python train.py --n_head=4 --attn_scale=0.177 --tie_embeddings=true --init_std_up=0.0442 --init_out_by_depth=true --optimizer="muon_variant" --lr=0.0167 --lr_head=0.00984 --warmup_steps=200 --schedule="wsd" --decay_fraction=0.845 --doc_mask=true --train_tokens=188400000
Each number is 500 + 50 x the weight over its row's rms, rounded and kept within 0 to 999. Layers, rows and columns count from 0. Numbers have three digits each. The size before them is the row's rms in percent of the matrix's.

# layer 6 MLP up, 512x128, rms 0.372, rows 139-164, columns 0-127
090:413531486476494527458487507516445504535525520570591493543503537506423511557566572434395597597523484573520466472476403512513482482401498502410533512474545490579561430442597509453496425439468479422446465573452514529523519511491521545587427539586439559478466545515440534432477573523570527472521463441640504474487451467483440454578497542504565519534383494517522498503497453461487556528456
109:486408505460586504435412436508573503532521530513519553449459554549474556470498497513460513423584494471563521438487406517555533497553597453470438469523564469532423507553507507519537489475539507506491544542427561516502569547522468487558447500551478546506365538496472529596581489530524437480436493478482557505388550538371497531506453491468460390571460563488532448526391452459530527602573
104:457526569503397523598387490498601575581492451502524560491542428454394483493500579569493516550627498486481472570514455498505529437489489478577507454549470459491517539551537614538397438538530473447526419426478504553579458540513572560490527506532523401572445450491469428528505483497511495487417509490502483520498590532488551457454462542568458469419490540500408484498414499439530545498481
103:427491471558487521459573534434431572463476551447496479549473513470501501456495450474431484525480462528406464515481512446426519604593440481519453481535526467366526517449546584464440496565499582437473522429540523409519471465448482522544508494529476505521561556520460552472596602621470616455509574579501508400430496518507526481437519535531560517551529487460399439569483496566516464568494
098:551458539493560550460515405468475421473586492540511483504588595541538573456414584541512547465499455428458484456481510459494458445488540548538480507509481456516397561586531445502484517506524472524442564502568527498396494483474596488514553431522470412423498480555539513554489596464508547544551509514423569604490375590489538494506494403470434500494378503502479573505499470523467406520492
066:527553485520506499533437446448485473487469502497401528473513530485587441505511495573488468432500439562492566474497518539537559479487504586533468442499475461492525531497592476430516552521544497517493368533488462405535598523479567531397463474507571572446477483554523554450580488541457573564536511418551352465597570473426434535537456474568458427541489546447502428542424482578423518505449
101:462486492532531529577561466502470477527487510591490447469404513475459445481381474469528412548519514566537569529583452489513532530491429532567436500502543578511405558541492495520543592508569429472546511465462552527530584528517545560526514520490420545496489486436566521374456550372386561488538458486531557470471478460469509568504387402493469543498418525441440531529512501532494521499398
095:498398492507479432477466492543545520370546544439498508473554472516423519524513477556511484470546407585435486495441602527590440525528499541451470462453474476538487477515550534453529507472447602411405546534597444403563562519535510506536445474499447461465523486481522533586437508598464450533502584593495504514448542540556486441464500525494531544501388489597538438514577537484421520514413
101:541481448566507548437448439549445479537593582462532478602534542406354554496416496495493484474497457523529434493506507449489551467487514520544508534479414454506461539501625452489481417579505492528532474522489482529474534489503542498533561448527450414447490496488472563511406541504526603404450458490464583415545419614498560482482469509564481453462602560475547573520527448477500482582455
100:410531528489480604480565551532470559532575498522501499509542451504532529476554540566516464566420499525498425507479528506514461441449457554390471516546508527384538531522494511443563502414516474369495517514412492497536569443490481470484473423537491471560456542446564561503563446484475512408426477597587592417564489503416522423591464460523494467528513522587511564569530510450474490394461
104:540479524558570456484456436447446463601502532526563488548396479440425535543490528609468433565507476503449516492458479474525482572451497471477582507500522466651454470455475571478572446513400469392548614572482584555449509527532515453478477523504445423450551525580570509560470549501508452545456419560494490502501410543527542531494433500535530537537419479435463539523495493547489431446445
095:521378516549478496516445438578519499533562546522437487452525489543622488375487478403553451530474529502475594453521481476534489546423522506573475446401521508594587506627579457436505443543538506465449515457458622506440502511508505484494509538531546535480523493466486598501413527547458549534563439480417516465554441518504533469507496464540489500570486415499490503532518404549407466479425
094:527527541498413469478466510547547478501538516530542562450416565450483546492552530426608441542511517415495534439552487493542480445483484521397487461539589529529462478535658492445553464468492482468537559464475596587423512525452539511553478531527425538495490500354448497476477523521412466513534456517462458428515585502505572474420479577526430524510551532516477418518602448489481383461502
105:568490519461416496468501479507499510536454384441563519524460527561536468515520447412512541508494512523510500358436438492511536565567483496477523477551577545431502538531470507557431438495542550481450542527544541487527464427523628520580466543568451514510486531446402569525510616455532446531495399517515512511498506450543414532466446519498416501541458576460425425428461592582455532547585
097:511522525536470538475582537507500559531554548438492483571412570668479481476489403519570492526502548548462456531406460483543581401552493476572414518509467478460539521503563432504499486509545621490489551447500538517529466478523539489489544457549459482357463485485464508449477517503481605446413492468540497498447517538561469411497530582495423494554534404508461417498398500500542492536417
101:509472472455492425534583506413502533585540493525433491530503518484559454484369454480479577583510473402446443524578529524517398558569445464518443600498549574455526538526597449494575589489448500465518491481430459540494544526490520497475477480545476454451619565553475566445465494474545526507481554501525503556465420439456553447469603486527411362479499548528502510572542454466502482513464
109:420448457435458474535427489474523537559545493473480521504502544462487555428545537510545550572566484560511514551540559526521473505434459508462477534466488499497547523496428500569546497435417666443461453550496512472483574401550409564512537563439477432486600434487467376520519423521495416542501451499566575465500511429514561557474459486474551543512482464492613497543535438372567498504472
106:493428489414511435572516443471393601540450499418574582572506480509454537518437554488462535530471594518570548524536454521550472466472524596430522546514540479523529486453490516517407482474483424471382504453459509491576499509571446538471456498485454512436433534504476510507524548469514552479457489437596490549461424528448452554595453542610463503601497440471580516425484549553499472523607
087:490451527517462443560478554528476498360477494476447460483509466499546516534541609525581480507528432527559552564583439454501576445492531479421441539551497525435544504509441461456526454566606473539451538495561403437579584548498433442483504534566479600531392367568456442494541584540549429519465477572451482390538458481508469506493468517471474545467508490534515487478567471474522464460533
099:465402464571552464521590541464489358515573562513573531396485517567524493552583566548513459522465478441520511504481509460524491466490572419552478523590374525493403545472448482552493455488502508469554492579510496517441454536414507476593475435516492447537525455515543471483410612604562472470489483481493541510356432454444568466471508470530456515540513477535518534511483462444518572511494
103:516460491476525520470467520546505498587512539514546491402448556475515371362499570483548486514534506434453478537474462563396552429594403438381463498549505435496529514510599473437503582435518472549542530477435534499564518559418509559524465566528526499481557538471489422473595465518484434528514577559500574518435593509487476409474509506510526567450506443548493446515560566494435482466521
097:493496406457496537496521483434487463575460526570489517545500501503564570551494454464546467493527475495519511393509597416544441559582444409469493477478583488514501602467482530390471492514465490491566504505492524563532449474487503534543469499426519450474476466517515529545539453499562375474583521508487516481479435487560345539512517558547484408554517437622535594480356535489463571508524
099:501439527479424450458554438478537487491541574482521490496549555484544510480472487522418537468551574517546548524557527529524425489597523467516506434487448494439437545503539552426465548410422602487451516597370542524499517466479496550457506460559421529485416491453454533500406506454444507562414534371418476495491531501548503494447452551551518515572481538567628541555535443501507524408575
111:457466575482495470613507534508513492381526443567495535521457555540563453485573561564511531553607440560479523476478450427507535469426451417536546551492479499517479623560488564487499446578455388509463520484538513520547499570498521447485478502528445557492477499472581456544442405454552544537455520408491436448485525556437439494555507492447521595504457405433525553415478483416581479476533
100:472506540457481515434448450573567547576503609507582544492419521454512516585445525536514549529484434580508468476490555519544513495462472494466473506472551441517502562450529557505436439464553544417506586495490443484566508464598541451514500499573504497520484540479488558465453407477392596489441538464436451484442559526533475364377470560465464504497478412505587555513583507432437498571450
105:583469534502581493514520557489553475496501482511514430493499527458496511416454438520446393492440422537408463476490633476483544388504509480511515439507459460417531518604593517553448493536485496445466516492484530518615442493557531539529546488435434526434588542418407539567440459531555440524476547481510551435532579567538474510492544525484480436556522559541489454589407483476609456509479
# layer 6 MLP down (transposed), 512x128, rms 0.176, rows 139-163, columns 0-127
083:474512502566507452501520446505449425457542531532476569420468491409577494451490448472481471451435447489549523523511479588567455464502495554572599425491623511464465489547468491533540493435496544537553533529436573538648503554492422498499467385527471446490463525568566418591564439437520531551471566520560492449577514497467509505499563563533443478400483540452456492438556517517546447445424
121:442602418477451541543585505464516508508451506496417582550516472567496470463433439437457441564491488470469522481489495557549450544452510582492539522458546503582570461522438533473465578538591498410539447600510471473459503560453509524538570494517558507384455494476434475452434459512433454564501546544507501514502553360414484542503607597485532495467533510434508440576539542439506560493435
109:542378536515493596484415614525532507472548496468472527448501486521535558491517493494454461472535532502462487523525425530492456470568584447390492499560498540409543494462488454446524502531500567420567504546472442594485544488433524522426492463430524541491502563422535566505379447524553587510563446583467454517469444460545415506473637476581427548437535494452547509478570454504469447470545
114:477501431458477562516503521529417480548451356493510543516589466586484576616516499480582571487564446481517485487456621503507530496439570534511496482518483508538505513473514527550501441489458558606397576556540480518547518476472418411458487532607488451572549459499488580537575445527464515511476461459545454518569482443389440518445486482420486467450444475581469549512559500480421481451449
094:519506487505543494481483616615572453465409552595451463508495485485453466474465525418516584609425469553497549427525504486502444596491451523410503498464535475572509546513470548517424508477515538499439495498558515449431575475513573465490547539484479532505504490468529540578475524525563626432453512504478476591457492428552467477448530510427377431520488471509586601543469477538445406502426
062:503499582566472482368465536603461456592479493576457436494575420493467542425564458494517466443515541483522533519454504499548570620461570448453541458455439492432489406450601573538473491559537528445504609481495478530494529484513451464427550494433393524436525461472569554460485465599525486415569524477520479483574553579532486549531480461402524498484479551500473535465503470464444520539517
098:529535510488541484557535472454586470384537532535492490562528437537536528507518367482441466558422450537586481551496450539534450469471496425484495460588436481669537506551522471448484449564508488459432468549480490407547518512523504534499462532497438543565477454517474524482565504431552450478403474487459465430582567546563498518579466510486486577484571516482473560515594469387535474456400
086:561561464579570549458422477483534555600571496489437527620534576497525507499522418457416531496483543435542482481448532584494504468475504578540535544509546504402548535555458444497502482541489408538560457493531565563456446490437513492442480502479396526540471454541523431399525434532549566551466563432507486509478546510424483509438547471423519398393531515506488591434470403511496514478555
096:403433519530536536540474550508424573510487481505595547522501401458479567566411516536536617503462459470519544578453545386534527480425472578483485564493457443650481467528432388506527470515529476510577510469401463453502452500536522553562542463438550448552454478564482505490434567598398496464472505444498564497537480552453492505508517491542540421520476552427534554484551445469485497499470
097:510508480499522395472593574573488520486461467499518467522524449465506514472593504534479414546450572513499448426511425513497531508522524471541510401486516428446423531488496485594577535498431476540585451484510519471524544551502444526445506514558448493557529591500531442551570536418530505486469411505534485470514598500450482436499462437390505409552546537519394505460519490549609480490674
091:486512597496537509540540459468425564557593523542492469445433520474491536515523510568450483523417465458516476497483492515465449541456532462492503541502562570537501541545481585524528463567445497443502546464511459530520496495521503462498560526385585509376489506473405414470385456556594513462551552517473543480521541508457417523448586507490629437385484437509478572380501581548490541426463
095:526472524360516448429509566521493449504569454498529589449439539545491444556550492492479562500559535537532492495509450498476620500539567412577488494394473494526443427341507444483541482427481485488486394444513515564526473546506531546516510485531569517500495429440601402520479520446473498549482531494594531500644457565494439496451482526501528512533451471420564497521570453518556460496498
095:505482442523526478556568409449485470489522555423464406593564506472514398502449446533459540557434486554518504565434481511482538443556507478581493455437490477529447551487509533440517559419489544492451426407554479439442498427622465471435520520560519511537516556667510525552530525519508480435500513515447443576525455480582501492484582401437509518510432518546524537540469485502569615490465
094:503494469425552433570547523496524511509556679570491474498532483463398427418492478524472480483526559516499520511444569487511438568498482597522487500496523481550476551583522555428528555461524587521351502503418459444584454514432600528530581428490457526454462489480472506468399512467480468510535504521421522559480448523470566465627432543439485496490500445486474599496521475438504518513464
089:486537433534516458519458474499487483504461482560520585461445521467514456497586548401519566559499499484561452607502500525564540560374429583496521489484530471541466563544402581572579502478481532580506458521426490419480374483483394585443446480502554491518428475443465565578469536487468445528531464494532553574531551512521412529532466527496398456421490570476432519583502545483465482469480
101:511493444569552419521516463475489598512514472444539554510418556498509448448538462479518582496469583470494491567462469518455497450580584505399460448418523480639514529504506547526490394451572506503506579556379520522476614505490542446543493519387436378537547538483508484498550535535539516524488491503448445454497519550517495383506538554511441499438521444468450553569461504483532547554414
116:519509486497525513553504471563415587498464428488499567520490466429497466418497499547475480499511497563469514534543480431581493450528587427556486473536416388516531440612514562427434410497533586494439542423441414582519447512555551528503532448438553564430481434539451525481605493388505494515480447449480573535487519501496512572506507475496607505520533466432515512450540484439582462576580
104:504550482523477512482545435558603483467541430436641547506380527506480513495454449568465480582487409574527486462348514568439484570562505509467452458444531487537400498506426503437475564547477535522476539532478560503511502484561527571470487532457489478471596530466520466451480568546522504465484526517457519482402530530533496463442512550530538565453498449508490472543451514479593525357618
083:532560462471535437489431418520466453513529511484552492385485457484448495558517513484447549532425596504537478454499490493428465476493548463486631505470469504484486482464487511488549490468472524601533428589455572551624469453523449420423454533488498598492530471514484489564455531572448507487439525553508455589572522565542430548497492445554583472579424609447427421522423498561552555483488
105:469476420455475488497469465483508461487553503420470505547553526543439557457471510495426483464527478505511562498529476498513530541505583460537496486501610541464465523625524472544468502532491495512427368602616548524541476463472511513451395488491472435459504592507432497446455457491516506435449521510493355519508532548506558626485555590449587502494412486482464512554556478592561409579544
115:535464482517493499533501526467529497565540545531528502519483519581411462467453499550396592521510497510550575509559513473555462423406561564489466576469495537470458572445400534492556510530495491546559527377474475484477516481574497489576545477516453451446435447418429548481486560505538558484526424460497480505469447567423458647485539493513594509422419421473448516434533562560395541551457
097:559497490595484552483416613539468522503347509566451552561483395483436499473499461539493422554487382496488465434453543552501583520456480520544424508537439436545431508548437488558539514540535513512488508442453580357473528505551515449486564457488506577487553533549457583566436427479484466430447445564501515541471475606492472546482481465481528509575488537505543496459449486545563539537527
097:551445488597585467473427480523543456493443469451571469490454426506564557444527522510499495480441511501428527450513512460444435621543512541481525477573487520392580570467539508533543453520526460503472479413503516550531568544560486590576445530524491433449465394480472434485554484396581521486504401625486482583537570536506447480489510549431487585532514423463557490467496485431543438532539
116:485555454567514513470523560473511495566450535439505546584473497476507486613477420529529479446558473502588567541474499423561497542410476593489545444586493485482478473527534532455492487509434486461446450455424524485510429503462434478477463439551570507530437476465472528442416563476525495510487367474411509437518490574520487628493513425589511588535500504574513509587503526547555582406400
098:533497534537535410603555534481517567492470420465557503526590462457425488512500595505455505441545525528543513493583520490520505493498540518489563550585609482515458396469455534534580501515446466587406516469478462544523501527502416436484485507568488542486446375555547551494466431536454562491488544478440458539557538554452451532477508475484392468470571528374580419514471524385500439508480